Weights of a small GPT-style language model, trained from scratch on English Wikipedia.
Size: MLP 1024 tanh GELU, 10.6M parameters.
Training: a variant of SOAP for these matrices, 167M tokens, 5085 steps.
Each number is 500 + 50 x the weight over the matrix's rms, rounded and kept within 0 to 999. Layers, rows and columns count from 0. Numbers have three digits each.

# down: layer 2 MLP down (transposed), 1024x256, rms 0.0658, rows 469-521, columns 128-255
# up: layer 2 MLP up, 1024x256, rms 0.0732, rows 470-521, columns 128-255
down469:527463552498534456472462482453486586451440566501593470495555462415572496491474497506461525492440559539518542618413501481488504586464443574611513480520469525558441525447444590653408529437449579431568471491385491444564502450541501469534444550497445510565550534548571518595481482604505435519520510415552464518477446471508496423497489442494478531444395457365494512539480573480437506525467
up470:475514588505510561511499494497473570466505516483483477510459490513468561525457476550553453475540488481537474567526454516588449519520529412472470431483502497554462495547474497554566560565449505457565513463516560484479476499453407419554591453489574479494519476518498513480473608491565548424459502499555548447571419487457495554533471478439570574489496470429553455562455429551502440446432
down470:499540448422534439442526455491477530526474553481554530538508439526468532449485540451532514497473475467601462482509447453480514566568525485489572518492518534493550477441452491470511449501498517549506547422485482569521440494496404401462473491531468516510456435555456387475558547433508483501396517485566540545536487441549458460517514458551589559511494545525495430469528556493429445430480
up471:444463504457479516468517461455523477513470536553611494542597495554508542517487521479483533577448456466465524453541533481482483459582515510532432433491522474502545562449569454561503445493530489488573540478437495454498469532535480492512452413462458547501445534525470522489530480465479511452493479491430518471499419462538446555471535550511481439515523444535565579505510494418530524499454
down471:525504441426503457591508526540587560465428579517431463427602503497437532458416432482450507415490485484467505580538551473532475601444504512562442458518526574521541456530557532527505526596507491530481488534526426531509509458561527402472439490498560497533518447545470564508533535414469468522521564467504533433513531476503540528469433555515469546483594490481469437512448485504523476472467
up472:411499458430508522503569462471560505425584509531530511501476485416550425525415620484511509553453461584463378538548488527518464490486505515601485538515524562474503381529527518485506423528557486471534472490435456479485573492508514415555504370442513503527426481436459517526559568437604454490441633525410620449551475396376501419460486503473456453458501400490500554583516560428465682424434
down472:632460523559521347506650540586593365431562621397557531500511481511520490564547510499547408462478499492466464339577547448542558429540380444501467570494571527421551579422483557544515416554521480503538492598375448498516556468489483446588502559453411444416502510486521531501612594439565443326434449495522561523582474458506558520462503465589500428556504506522518361564439502535381555426486
up473:371534483622504440605502409501562605522584470444403449488483433337531522334459606427505491506581471327612619472498430380542494441491474438448534505500549414468526473538547398542431488454507423426449501440469441427473451511498473612425460483459503519496399382422522502542527510395568531473417430518481485460488527557507432617557568555604561492520503521506636467402551499516526493560420
down473:554404448452509536467579518556500578461586491480492573426502551382478659580441512572491564437579531580528431564510422463601474471506426520584454493476571550549440551549519582454473423503423466466565501542573420462535538520479408459481414563458520480523540535507468382510455425527555396538557475491571469526427435503625446458576563441589435577487502494364508511449541601563520537434418
up474:508493573507551513483502548561518524469480479555504515450461475460425553431465494486462490526474464419514496512506551459517467512476503511477425523456502459478468539549529529521486455436446479425458475530475510458504450431486538453498463492517513474534529447452453482470439497475463506484549430505462469571478499496528531570532502501413470516486484474509519441545513455511481491503499
down474:475459479549467513516516438550459529552383488620476505584501502495455582563539455482495566513556505430573532523418502530452578489496385501437471512442461580500540532470495554557461417500453416530463448543470532517536549510496552474549471522481452546542543495450474484492489586484538583493534500527489588611482501571558428565537430548447545509523505490551587428521412511497473502549476
up475:516492413601466516428561464447389467503549507469519492573400586617464487495577504528482452449486473418451515540532543499514508516510427424534455542555532550423503490499561494556588566482511585478427424493484419491436567485505443501538530483533508481572546415551490405492472640505586553546487492516527537454446474525422401543582563550488476495643438580522591468546431416485527456443429
down475:438506517504507575445555478442511538422373416550427566490484485447533452463542612499499476492539507500556490555526528583434492441544556524499477494447521430544396549560535478432481488523532552467527512456591518517518468550536578606420494560510522501487560547522454465521491460438484522514434490603499559495445516396470511479480538468482479496459487459558462384566623434558486520553522
up476:474511455469529575551574548474477522510459487433495526482360525500549569570383460526545467503467452527410561568594456401496454520471566479465441603524618497537471475521475552621582343426540527453523490426553599505442460509555471442470406619470522560410491469540534375441554506530579498565571450500538556575464514557576435568549522535521459417458486588526443506460535556479537543544518
down476:425526490447441450485528462509523435552608492390577420591504476455408476508569471511502496523458508452502558461456451554563467456446522551470552508534505521422499456468558576517436479474402459450513494607491544464544445534493572541540469493553480508554542470494506486556477439548550420474504472620473613667488480505451533532594503547537537568497530418469509485513458512525553437486463
up477:536498532526523486519481467392519487460487562521530589478446495520507545555443522500496466563482577529480581523532494480455405464426472414421484505565431476463553504501543568593405496471503487429580591502453534439491477487517555534482527523445443438545532564569501539470529473562521501458473480556602492444483583436577470471551499467614482464424487585549483561502472506518554475465492
down477:473446571487460438534424411471575468439516530491468444559513458502503524377542572540599491409473421506475522567517519498458460425543531507463480463499456454403525489533492473533557479450473473514571456467494519540531516437497484458608571498507534521481495507461552450533467488550497467480562543541535544435481522475447419495609481506515465481554404528500398490528571524594536574475494
up478:453502582455480413483416516393508507451487455477386500518514428395504523486488457501446555473515616532541514481463472338476558533462555503475522473452462524364541437516456493519609549482516495535439534527475511508557476523486427437503513488477501536503537461488530446471486513509449575568570509558529499580463498441531534497405527660478451517555487533555499498410544495426446541509566
down478:463390506545556544506515494525481457516518444449538560566528523547492426460484447558422552450502578471494449456450518400481472517589567547468487488461518549397498448515589551448437519489494450517425515563571507559462534531495492565551446513459439461604513444557446364500491476521382531609536556404581570548439553433579451404445545526479494472518499452434464515508536555442467426522585
up479:430461452514517498489503525488510499518522524492541513456548488533540562451561513597461458538516410512466451524557525483529446474466576464576461475553528456578502471531526537491382524568545618489549545544482382483470503613532396488507478533515494456518485505473514529433609492523561591426503500513560482472497443500513483485480503478487516541512391470379560506508577502510540540396473
down479:529552497399444471492511438513510491525430512571513518562515571557492452495422608487552558515571509488549564519487556463506513458475507516488582478491499517486500537495426528523529558441358425534522535548549483566468570533488498473495562530443580477516544515508499553446424506487521449555573480503531563576526515605493490470475485511539439418498494520561472517422518536500583549616572
up480:445531505481584516452498407498468511518538393442563460519530500423391513573487570527522418517565531511536509481548500437542457441532412483477501493576500593496474511553444465483492482542505467482461466492434493509525501454480495458516425581521474473535587416409440567476368550552547524481501520500497508478497536468492426448549462534492389524494541505579542477545445470503568431537459
down480:467480543561491551516476521503493485381431501528431527436484401563515456531554428582531497568541590482461559448472470532511403493534595509640475527488593494498388457447465537547490501453487507510473486461482593473545517524541558558488484533551482457492500491439477450419531477450500572519433461538528581509466506466559402444462443439452511529417511516577490485515478444571497406518421
up481:532527344457546558454562503524546557572526465532479479491453517439520458488548484517567445485550538529557470528493503532650476467444552522479456469559477433521519421554431551589508517520436519438544501461498499386490564514448437492424450625586477598555464580573400473548657453585523448536438488461601430522516516512515487487573572463444524430638511509526613410475407547519402466550496
down481:475395442539486536535518514524363544406508491557524474526430399571456299533425545525516604472538551530420557563604531518592569579442527572444504447421417509423433490516450479652530461529597469556538523525542319462533482461528411474576395561567482489480525488556462551434471496493439494517539440490522515489507580537492488457464391595419496462531507465495395567485537464456469522435488
up482:534479492483547548500526474429501513556442558452488458386529529464509446504432401456465466477555412448581478551588499290562535497507438409484486535621429557518454503553525428547502615524527373451452527440461390470532551442422407460515453387490550509551501531447504523478540470583558515510388453449532604429504452529513530575465555437426486424434490451525476485510654428399506525510512
down482:521526575448532499523510532523613430398640564468419502458511392452495517521454461616506572527532511433448599508537458459466477355551407515485396534476447595522518535466447467498495529530468388486593496474441465448475517484524420488517485534536493466554471589459478533398496479507436552408474401562661572586445498580465527432516524497507498493489469436499493574523568516466460430466494
up483:465527550533524485412508490515453465493490469527432441560430449585431537445439444540461535581499543544418541568540456452484443554435486544497561442514500525494430438484409454603575547520503542479527510549446546583490430465590471574520416474444528486517490481463482514628513476501543594593593492531530482536484460423573456577428466551464475593570534582466474572481567495445445544495510
down483:453486508518528501413510547526501458500469586567434509460464465442484586556523561403559475536471438458541560544468518563506596506524523497500534380489524469539525468535597519431465525536481554527530524427492507476535480546477504520546454527520548480510453553452488475408425431507502422483494512486474454515432448531453495468520543488448613450530447332486553551504464549508541457451490
up484:346545527481505489539408444414548525493506538516421487497508524482527473532463485507458514495565533523503494577606560423532499473472399488464548416437502611444535500499522525502434555522485551569417487527368490481482544439529522521396532429520555503444501480451436498494525560549524429523516491471488559468537547523456509524490468501417416554499552602391610551559412463554523446560363
down484:490450514540467550548568523478491466562519472496406526477533464525442511479468552527368468510588498534573548385459500446446470529448506495578551527583453428478564487538552481522524431547491528512435524497501485542395462447454636566499566524504468455492449505486516461555435542506500585464496508559439381531480494505556563540519563533514630535550553440529492440501528508528443510551529
up485:467537472391516437531529491468485397452589547499545491471452458562503527498466492523578550530488436571498442532412429508521542512512478516498480505523586485537455500466499567554534566492563511495505489486505476504443527537463501494577535605561497502466520589462456563496575548591522532458517483446483468485517466545503461423555475520483474441522496472429508563487444437502551563548485
down485:489452549516594403486488602489528556447465445512414518538422489490488441514476477515435478475471584425547575495502535554492448476492521566462517493580496494504528587591516477459470513580466557602546495475556579471536480497559478484443559494469607508471388532523522518537502390502501504499524377442413528520490473519437502500453573465474566459427449520494483456443463538493515457452482
up486:529507580544591510407553580406423535456442363504525544455474453561549439473498485460482572507420566597482548522494671474546501548486572535544493502464533449371512506480543408456508507481529538507555519534476464379428526590466563435395529513435543410423498606489572436491490441558602542483479521450437479464553643469605402581566496485521516474473484542522537550429538512566460422451523
down486:444595476440405468537508562473464539440488559463500397462452543443518490502504474497533465478546430380532502489396468522579515464546456517481501493523563531522530431519492428483528421498534533575386506359450518477431527503492453442490469484560449580527551533498537473416534525515525503442523437460437529591491548459580449463467429481486517620464493451473492458561403483575629576496511
up487:405532560590534505417523549485508575471475533546507519463531480406500465472500492436481462494584480586554435568492499419503500432419535389470537502534495547540553528440528448437467578544589523409519536508454517485397561555518503482569471446426476537443447573563397468505430447530522460464446471433519549490582515523465611565568486534511461516420588448495585457481559453497533501474494
down487:536421565610455543512501504585521532422586555533483573497552515471569572539392621462523474577615474364495468587497508457421434554434524463509573586548416596513583480481468517489489484503556477426516444461461485487448485552473530415470468495517508502521546434440513511490516518556534465530568488490495525462469564601504417598544608484461516580489498570554569554484518445540457428451507
up488:429399513493468442615522471591513541458503453526472576535532435484555509499419616605460523531505556449459486520499584568542425553522482460458482499450514543421544562493520522469498482444555534463498533434551494441493567498497458426592500490498479461420475425474545435485466420513431496553559584478482472457454447435469517492466527471509474444466416489499484474522518526537507461556526
down488:583538487498502418540508539485431476623512547579645497491466518535436499521560505574553466523450638534522482544509533585503450530515455479546444548536503458447465516583513525528403444499479504428508495446562488628572549491515447480545512583571510525476452472498481480489443553440535584473461529494532572524477451528458470471471506527476536557487437517464542507380545532471507416443452
up489:596537457587402525528530479523498445566467523460436527536433520519474519523640494469512526468554529568431536534535546539495491460513470445551514528466518597444453395427548479571537578445620603575515561518457546500510491569553567570467474443474566557509492468498521494482488408513524429515443507492467477479538460525471376486416529487545479486503526424518510417443553643508486393474460
down489:504574606402447588567459518410628603521606542542453447454568480537412515512444436623480357432498495613420489472422556528445527584526522490550569611478502660528481507577590540524503490490552457536501459417602536430443554529549526482425501456518561467499521470559467486481538478564496571526508482615500452505428497468516443468538554523548485418571498594496495490484561523620471560462545
up490:492528492556563521493448474434544490508441542577536488547521517486506548502412462419497478471488481523499442446516465521480574532590530450484490582529528528432523444487538468514660515505483483438434530594494436600542463429501522516473446511571412466509439457531559526620489485567536489433481508418532466464509481532527513400466458399519508447537532474549500498449530417449464421450445
down490:542442427575531449562433411394485548527554429527374586465529385516467399431465563544450524496512489481418492398527511441498490505463541579506514534504491524525544503465441463474481613522528450581440394468476543487504494541535511422572509520507656575504438408462429554458514539505589490476510549444424413485423469502380509557509512475474544383503491454509486484489518475541480479493537
up491:496548558490455545515535551493520441493480432467502522460592497456472442514511489523448535506471483419511530522492542518455484533510511460447572522489445477453468505506528476467464571472578430470487465501493494543436487494593427527438519498447484490467526454455551493529520475556490548542524549516504521479491474523528478468444461483546601455458514484398486489562528490522461534537507
down491:503628535599470537536565462575534500490507504554514533489580495477452481465428495530446507410494525504485569527495541478462402512519483483537534475510494503517451576493533559479498494529415511377489563478481446547443556478517565543537530378512495461564493502538477461472519417570473509582467451551504526452576490488475494431447439597438441561404580460564517424476514509407452457484493
up492:370501475488581489495500440436503555479427393453516524522534551468456472554527546469468529483585518452449499459517491433472489392520513560471441489541549509498570448440556497496527523427503414525507545441500455534528532534478400460435534492498556491497419460521534521497521496486492481528570441435507458506571556474498427564520470520435469501492463477513612503471543493504517447478457
down492:504451436588512485517517509526379480489523504536474542556415462572498480594474528517488512511489534562514528475587481465460457585583523568531436405445500494460537481507541509508493484483527501512499516485508585438539572458512551505529466471460480524452472577473404493447453508438425517554530463461487537623498512519506535497475470490476524448588499505501421466493535461449462495476421
up493:495506463543548504498474430494588576479422515553551561573438481568432481583564485538478576486493570505566432437443476398542492516524471558543582571463516453610486486420368438623337502499561599428549510488496539456446480593490591593468475482570509433557558550553474483431564542467569508610471428587553354449491373588548386497529498453460496501521505506487570496484478481612571512513549
down493:467526449501536486501571471495549453427509572504479523497567499542505454465581543448577416447495500491543509458429602516527477506465470483496532594540472579475507525501494488648479496494519542473499537487616474525626480545452638553571540495578551410522476510456564503460589463480525558455426440551520413461521526475469565498549477472454594515544525457483470504398398431546520453417491
up494:571418503493442541442492464500611525500516564513599545446433476458449449523598567521506493496512465502556518456515492436545478557456527427494488613572478499460523511503478435469505551531495487525419392476576499435550521474560445405406452419490543405512529536467540584534484473512441494509581459481530480592438441600494516406492501536554525434461572500594501525442437491511543473445592
down494:506388544482366433545488498459433501489612544488476499420485476566431526467533445532525600479434542477533460508453490556635480545453460479491517382444543581489512499468499545507465522512531517505575426529545404545478487520451442486540550560464474584478508490447473471436564492522531514496502429564553421460466551489499499580489485462458573444455517463422570465399481547529561446568387
up495:548445550536482495476420451487498557501517601497487474508497417494502500466552505397482479494573544551590458511446507588413556353565520480436590524493492525511513464511530484539461550600491502489527549543471614532463526504456556530460469622482536515545523457392560435501479422511497508411590497479567513374464503580501524646562550521469474488554546567487580412475482466436637594536468
down495:495455348552543426470506553543451515478547521471565545447492578600444473549472516502536488529490518451533592532518475476466455534457498468456511487428488450531484485473542546587505550466466520492522475497459538489467482558555516521504491514411435500574515506472600496428521639514460475484536514525463577415588399507488484529519523449634500556481493602520453520477436465483492557528548
up496:561563567490519437448589529580524504447475521542489570483516454427529478403518463427479512502464452518465542474588530505498516473464541549503563500538499561459486509452474562536495466406570522519531546413536491493519526476452433532498443511488565561495523592501482434578581521510480448491494494500509476478468482552442498465505476515482544431441505446454519458436540447469476456506501
down496:454403450554565500548500472532502521484537527513466530573469531584476518559501491518543471513530463525506465475515506475472401496464461424435559507528363521495511555538563517514435464443461558561490525544503529463520453553597512460488571491442544464575521456477477529572483616495482463561522477490564447497558598453470458525423478524574368525534538609509469523531530477448499535464465
up497:539510512504450466537440505490465511505495506452509545512495489468512539535456495539560457502480522549533519555410512531509537550508516454535574455487512513516524424476508524566557523556516424534475449442479441481523529596439505452528559451498438541512492470498484511518467459500518414474455547491539496575452527499513627528503448509502507514554551519530518525460499451517501488504492
down497:571473545498510542543492521448402491503540509566535454595487557520555543481523519524445515450560462474561485582522518502507452539487440558472484541516491450522495530495584520471489466454516426471418520473513609448379537571528501517532444536481596597510468492476474501521543554508481476455533509480559472473496492593547447497487464483505541516519451587502518497500502499503504420430525
up498:483489413481531547538469435422538489460602431412520686521536467478481424424533515482533483507498472680554482492585443500550405482441569431471509524464397458589620460440589542550532497532577500526380477500528413533484543518544512505487602532467495426475542443403443513498584473488479525518595484483543520477464604420568520557515523457483496486612455528466553441573525491461520374465494
down498:507541535554495520648560447557475527529558552551434509439537476596478650539574468537422509450540476551409534528486487482593474557551502575494440519527458417483485604496456433453581419491586538407531532497455459531570433475476492398345457558561539510542492560449592570525512488579440434423459433519481430469483561442490509387509504453517433477404506460471498484576395517540461521486442
up499:444607562508515561501449618446531588513484321532504536414484510520594439510413474527607452550418466531429490455548577428430523408471595439373400574566528412420499397444491450498400511443464544510553562498475485512510506473448480315366454524408511354514525476511542472477579423436513607500567412468482485542569503517571635461518472464473483619421492442499470613472454501587476493529622
down499:470448522477511596562551517535463580467660484504459496531511474432542500522368558442437541397462370519614499452420612390516457456524624459466475516478502435470551470471465487428592474482579455503458500510570438499464459493542528412474544554536452439498498567489440535491399446415519512416463552525388557599533573571413493482608510457368477568525541483549529484352485431520437502520553
up500:542499487457500543537582459504533524562511441467448481408509553517445434481447466537529445518481369559453558560500543468445521532524410490467501617498478431454539448556576585452398468506401502472563593494553444476561591415523466433596530407532467479516473528484486504521450484469497542547529500506511523451498534545478488503457552535521486431565522550558513491505524489528437461508516
down500:457534574430490567498517539505523485523424506476479469476497556519491533508501454524526564480595451611451508422454453481496509445542405541548545578433416592626432565447513425473502517574602560603558530552482466497488481471518547426539467482521545448546581441527494524507533480489439564529589583512506532436528479485499409530478609580477523554495529541580570487460510529492460468471543
up501:475493547563449432494455501481473563535474474492454513529576435526561463524567455548540502465520469540522503499562540555474513481444533467458573555424480530503495413503529540530460541485468525424486510594546553526502511465531551489461531506557471532619495477543522477481460401506452592494471542412480467578464510491504494579460452537518587496474466471565459470440500519426468440408539
down501:555434571601538550477511536520513514493462424485508571616508515527508576531381547516547520533581576538510547529530494552431508532446489516470534462566530507479566500425541484482529555519552485522494516429551485489553519476480504512579561484552589493521494405475488495464574389432527533608487501554551500585506522474535431528515457471410471431496540506597515459533547407473443542438473
up502:486466510510498507512473536493494524495545504469483508528499575485465531499518462525465466553491416449488574524544524452455451490514502476559481493508472516475598505508506466438491515536484604500417467437439478499480526459507487499500466472464587493452575461508510472495365448490605568438512578515501458459545694503542488525457550484548570496520513536469529498584498470466468448505503
down502:494618491493470520571480574454504569470505477503491554523463529626462481431478445637386507463530525503440532437477548511524453493445533493547479519460520501506454557579590545455465487539465495548519552517494473473501536479564456509467550520504499468473591507491538573447562531450475531478508550509502472518531527561518425513570553580461458544457552590495524477501480525461491485350485
up503:592555498349512491551449536451613494412501555505535469538538447613454444499469439409517541467577536522486464582417417486522532476544458510578554534430505412614477464541496556516474557413499578514443530515465461517495597472395474552476430523409435486446611502403489443542538469479512462384487500474470549432547479396472505468430453546491442563481504433429466413494488545524507588512501
down503:535655510446568555543436477545427529484494461495502418511525521478504475499462468473465486501493500525398524554507557558585564423556530552578483538654513442533473472476545506420589501585566597573536550535565576470600549534504481571564554515639502486395494477500480549409515491449535490528544515505561501619491480509457543532487494502511568541546450440530424596518571514514492472450502
up504:495545484464525505507490504549490541468444465437381462426499513557441540523537490543420469566502569489518528409507519451492540538521550496470496412554532547410473482534454489491460524462492460505489525486439528545543526494620452551519428481467579488504498559462451496499506446488472553505519493517518516548530581377444521524465513499483517463518439486498544554550532514492527478460494
down504:460485582442513514447505477489542488523530517465492418453555542519412522391567381512461526535534508457547531522458567474535544574395485509500527475534460465488529460502540538535542500461543528542468558531542509443570547587497516543539459535463456485486513537486500568481474438560412413501454515493492415559467562454473532484533474543568528565493562407549490544540478416380512488428459
up505:495507599503551478460503422467526545488540499478450455513533482449413549511510521491524570560486427531596463457479450479518454510599437490541544436579507516532505497561509406451496576573484474501570523496455500530510510476559549496519537469453447464532479487484470495512511564549518516461571469471537465487504437465507506545440492466576524432456539555558554489450489461504521481502562
down505:569474469489490560507547527499550426464534488498502514471469536575532521483497515530482401513456547476403543546506535484541510491508605550538518505557465465517524539462465582510603431417450614586503553519484441489509478533485467518568509507501521541411520498495483470594430536540468453472456553493504523546405477531497512410525472540521448454485548530457506454516459572455497443449482
up506:498510495461539487526396510468496493456511448506459591446449514550565489421503567438511432575500527536388535524470458450508504487600497529510531485519482545514492509512473447433472616546559529461533574469511693564493493468513436511489361479513443534469475525469580469522499462509529552502464533636547553455455510485517587543485448553493497629521515507555507516532495491484468420449555
down506:439456450494506450538497419469484507496476576466450458568502558511490570455554589546463523641527546497421518491540568522499473466415512498480465511490388351491524478482486495506599518568512495489509510442535505490464508509520558535523457628490493516407466428527496552479576602506602485456524509471447507504469462508498484559515475600549552428525533493501470486450545516624547520535547
up507:546484528507539471542478426464555576478485488499541509562472523459494514492581574493482586486432548508498440526600472482515551509480534557531510525544509470490511485517485514509500474501484484435492495488505501505586517561467477510443421543512510471495446446596478491421566497449606612592528461524502526525538521497517411529476549513493537461551537511533543486492505605503528503455452
down507:473618469554557511511511510459474624447475528453530486484506470465443466585539499528505530478501437545481413488530472425420485524484533499561396510446522534430423415486498487487484572518400559476525445473602530463558597470489569497567478508521455514509469614578608587573557476523590464592351466415524541506538433489510502627509472575400553489516644581451497533532486465492507576472524
up508:557482426495589448600562447500457374543554477465443522408403404523423458456466522366399470451483466434555631509523596493412477451513462418600527485599540503367454449589461533525561484469543477541565467487439567457540417451507509571539530502472479511431458499442593503594486499461574402481447419487463483457559548451528521568552454517509577451581641470499484534399558544500488449451451
down508:496533451661455464563474393456439472669500487410373456514477528433481620535504516470461490472488477518489475487534510458479497503573433472571513492509460481459504459524554437517473448590488430461470517454458510487486522559469381434412554500461476537540507473510480462536501444477569354492494445470512464501438507421559457505453401535526452481558441432521618486445599456443510517462476
up509:544599435494514573474423496508467498514579422437578473431564486465470511470484480461424496514488521444577534558557409450460597483528521524513488556563525494467501516435578504487470523454538550495454522499523546521575544605490474525448520496524531457493500467480471525536488500597460580545484528493486449510518543489464519458504521447450547493541449520473577466629535531500442511514495
down509:497523509559506532533421477534446551508485472539552449550566525513514463414622484553455442584503474487533529549508532430544455533451514478598427616508482463509414564462482496501556379500491452463561505506459521486491576504495498505462516519418519403516482498474510495530493582586492501578489575424543472508497501491558576550442522523447405494549586583435487479575614496493480513539408
up510:408623504458530513528426489373453528566502458452414469413551569434533477530419452575562453403477467601573477501561301512474610531510444448481503401513497518497464427478693605554508624561585518440472571596531494550437529581545396424546523629513517467584481450449413468554537450443519527502434534622389384498491622513507469425427488518355507436484447527491560586463468531362562502523532
down510:540439511549542549415497498534495497525536497499471366456551386484578565384421473492554397484505542483513419561473421529429491470525560547560522441563568412536555474620473576439570626543572514465554497573572461520523400432514458492457580454444571538518467426429542439554392559616520526559482415530438536355499603525513488510488421480477469455589578476381568556467472487515447468592461
up511:510493556489527430534470546531480469466477501468428450458551434536489469533558579536563496577518457418464476601500577473531447521511518493516570470477506505506558528449448427503459514586547521505514394402436491466554496462500513552493525490463489530555505535540470559480527469518469477537489509361505497551488542414516444500499504503624544466570518443413524542527553547481469446579481
down511:602368495556617470588458535441501490507496429528528511471469530446607491546507425503527447562513422426448522560569541407530407454484470528575574419470483386393444482410537429513480488479555497486517533381547414581541510440558476548604482437491515494462427535438467539543440454491508583435538492494469452475487574548441421497514527593428550511533518422405549469472476550523597599448518
up512:553541491516568498576509435405502527499448527466567541468470471468509459530504502464510519476545531520496505539502458491548521493513486454520501465567504494513492423530523479490437555496577559503498477545521487579472443452436413582475511502480515451598477484585483416483559462561554567528477428547489461541504487552498486471477521508537533553475569445518535431559568546525479476513454
down512:450479516546529502405526442471476541479471464480478600464526547493517497394492521573515490479562529439505547549496464491629450473405489484518555439531559526408545527541449635532421507390533503556506415518450451497540501500463482530423502492544534475542516516547488489472546552536531525552433484419603501474518502428496507510444448561463448533495529520542486412427533550472565474376564
up513:539520600474503477532473495538476505519435473511404575512552561495547490666511406610399533541501486525455530504489486550443487476477445495472471448429498467430419514485525481391427448373546359531417433427492491488587512468531477520495524482469459512524594509473457520509555447465575544475461534426532497459510508458568485549443459545494524546495568487541523422529575502494462525521557
down513:518548467498551450473573518499472468454485489452453474503423435550471569527512388506510496455547584546465525378413537574426512475542576572573508528460548406416412514448477440494480475449585591516550507490492470567473481554541505489529561510511460537540501519427450552612530462528581484445515419435474478458502510484552524465550451533544558496463563440455428471575401440586528506479497
up514:560438458471482508420444412441541406460498618416519425531566502582418472482600434582560487488463505437392493561486549455506549539495448505573536621548452472508483608481546371500529571589459610531473537476403469504458454498399536467528431430457537456511435395441549478424347443511464434488461645490500508527515494419485502538543489430516531468438507496463394555445406498546569477469487
down514:496526542546533546500468513524528537512499508481544514442549507543510380459466469457451479507500435441544509441493556530531457513551601538550532441533465458510531548506514500594578449457423482494500444527535499486538408424486592488513546500580579446449481465467468464567404594463512397469501484568460483579519613486442457518482501535493494455556463582521438598595498489503460648498517
up515:532608529474551435532554476485544472476543490469519543493428541480568400467427535497596492456582525508503465511551523517482486505496440335509498471483588511514532484414454479515549514509514527503499490447493434521465495405463462538497437517513487511473595608462445499607469491486417502506391402531529470561491482534533604526427510447492470478579464502391569507460470468499571430488528
down515:501552515533364472547538443527475452514523487584545546420512488447526554495402564430509521520465569374556477525511538429487613491591547489529537516492530448545445505590495503466447502531529465578536521530503513457475466486551456509491590443444463576462469488542521548443441434466534418533432495515556510449425399510439441486482506489468489482485488515544494619543531499538530447519486
up516:465452512443510536537514419522539503485467520450563481501435535424401507553575434408564508565545512516502473524504429388536578554392527390522432504595478514557511424400521575579569451496457489583436463370538501505524514487484510518588438529501495543495391447564445528491528457557498443454521558526494476512501431425511521474488430461476539556558482498612473402502489566482459531426526
down516:456604466515470517476533496476539500599479549519573513472567505575553508510520533499498512508489557525494463567439375555474516423441401505534535450456525458543500523423474559479470588374486557486521610514541474531526518563558479441469487515450469536500533497445513537486457486533595425491501501510573506505492490483440495400501508523410449501277432463542456607503487497460383493496462
up517:481513483546482493433570558605519533575498478546475492524481497504511448406455537510574437553484499529502371489462415423499453420507467478480440460539493506430508449481572524508539485449370477473482467478469482467514502490486446546508474445529559529497532584492516502489479448528513471465559534485578509506554474539482447547518455489501446571473551565505572494500435498470443506456549
down517:472518547522407494480543510477492532475578503510424487514486463541592534457471522517520394557558560553435456575562487470504621526537491499487568528439440493492530427522532573430480460511529515496471421447560468542406428429454461500546458457583396530549455590477537500443455487564485520518530550506506512489480540523490474510440513519491570578472548570530472485469485524502512536445552
up518:579559485539570562492501430449492558449537389522490496465495536476487510622538557529514413578482559461540571468515470534463551511556502495452570514478470444460494485502461486468477559500491559480458546443461537476500465505530517552441448484465482496508503591513455491494509552503465500505481488514506470503483457486539459419537459509451537500486455525591451564497531534475514480434575
down518:539542468494456413492531493458509482490487529437449478491518537578507554491461465480565539443533467534454453553493491483568566507548525498531430469488474609493427520478490470536505494411474491490460559537519491494429549460469432485503479502486482465494449466532573465608501534453450477519530577474511519426549552491398429472478523491528436495655486524421514458434555602530444487496444
up519:564542510411556557428523440434501540482527459494447463458503516464574497578485523475558487500482545534477527608434489486523465491561458535622435482479532503526391442519511442522530530486468485481480492568536447489506516439492502535444455492521507437449572525447512503462523564575444592570501456503548521367376502508482596520463497594409498439590490484510526468438493493479489573580438
down519:553503405471464556508495549452546551543484584587433490399512475410522472465550520517525584407497490419523468601560411488449478536559474513571515496493488486541447513624568479479484562468537507491440582470409433421475414456505457530511462475447432493585476515584518531522478486516502486505509562522542458375552582502450419507507586455509461481475522421452497422489521510486470424492581
up520:512508497462454496520573446532523565390539494469455527460527515428578595537446509507493485333415479450492470526487555452446590486416522431506511443575532522498486470533443559489544510517545453448457582529548481481563579533445475451470464489472527447425462395462520573426477544496574569428510518440521612516572434610446549471527458469421527485544509396577515480519544582405552608505500
down520:559459495496462574442489417526588508462416533460525477454428406488526518426473512522449520498466385500592411520462531446478488503575476395519610430488568458552585463590440584382440384413470497569471603499465535455437470526485446485472507482528485484460479518469493584497536528509474428522503506421346477560487611599495567519476569496431563429461476453420391473405461571486608588478453
up521:522644520511564515579430625451525485539512480580616531449523441562562603499533584438517557547520393416556532422477552486477489460476487503337463478465469475522603445409431470536456549500479479444538543433504518410528590527444414361566453514484496506472485566625497529496554323393556498578479537557435470513537487507568642490545392457413585500542488452483433494427502482489391566368438
down521:483433514446547551482462485484473430429526467461543490535490512579565442496549492414503572534494450511480535475469573507508446486545459436307572531565487496522601551522534410515531542538460481489306482505351469505419589498479514303541620483640527478505513519496495487471516439392533470529518495529435593493516583580623441501392419404539421614446520492500548520525539463557459574493393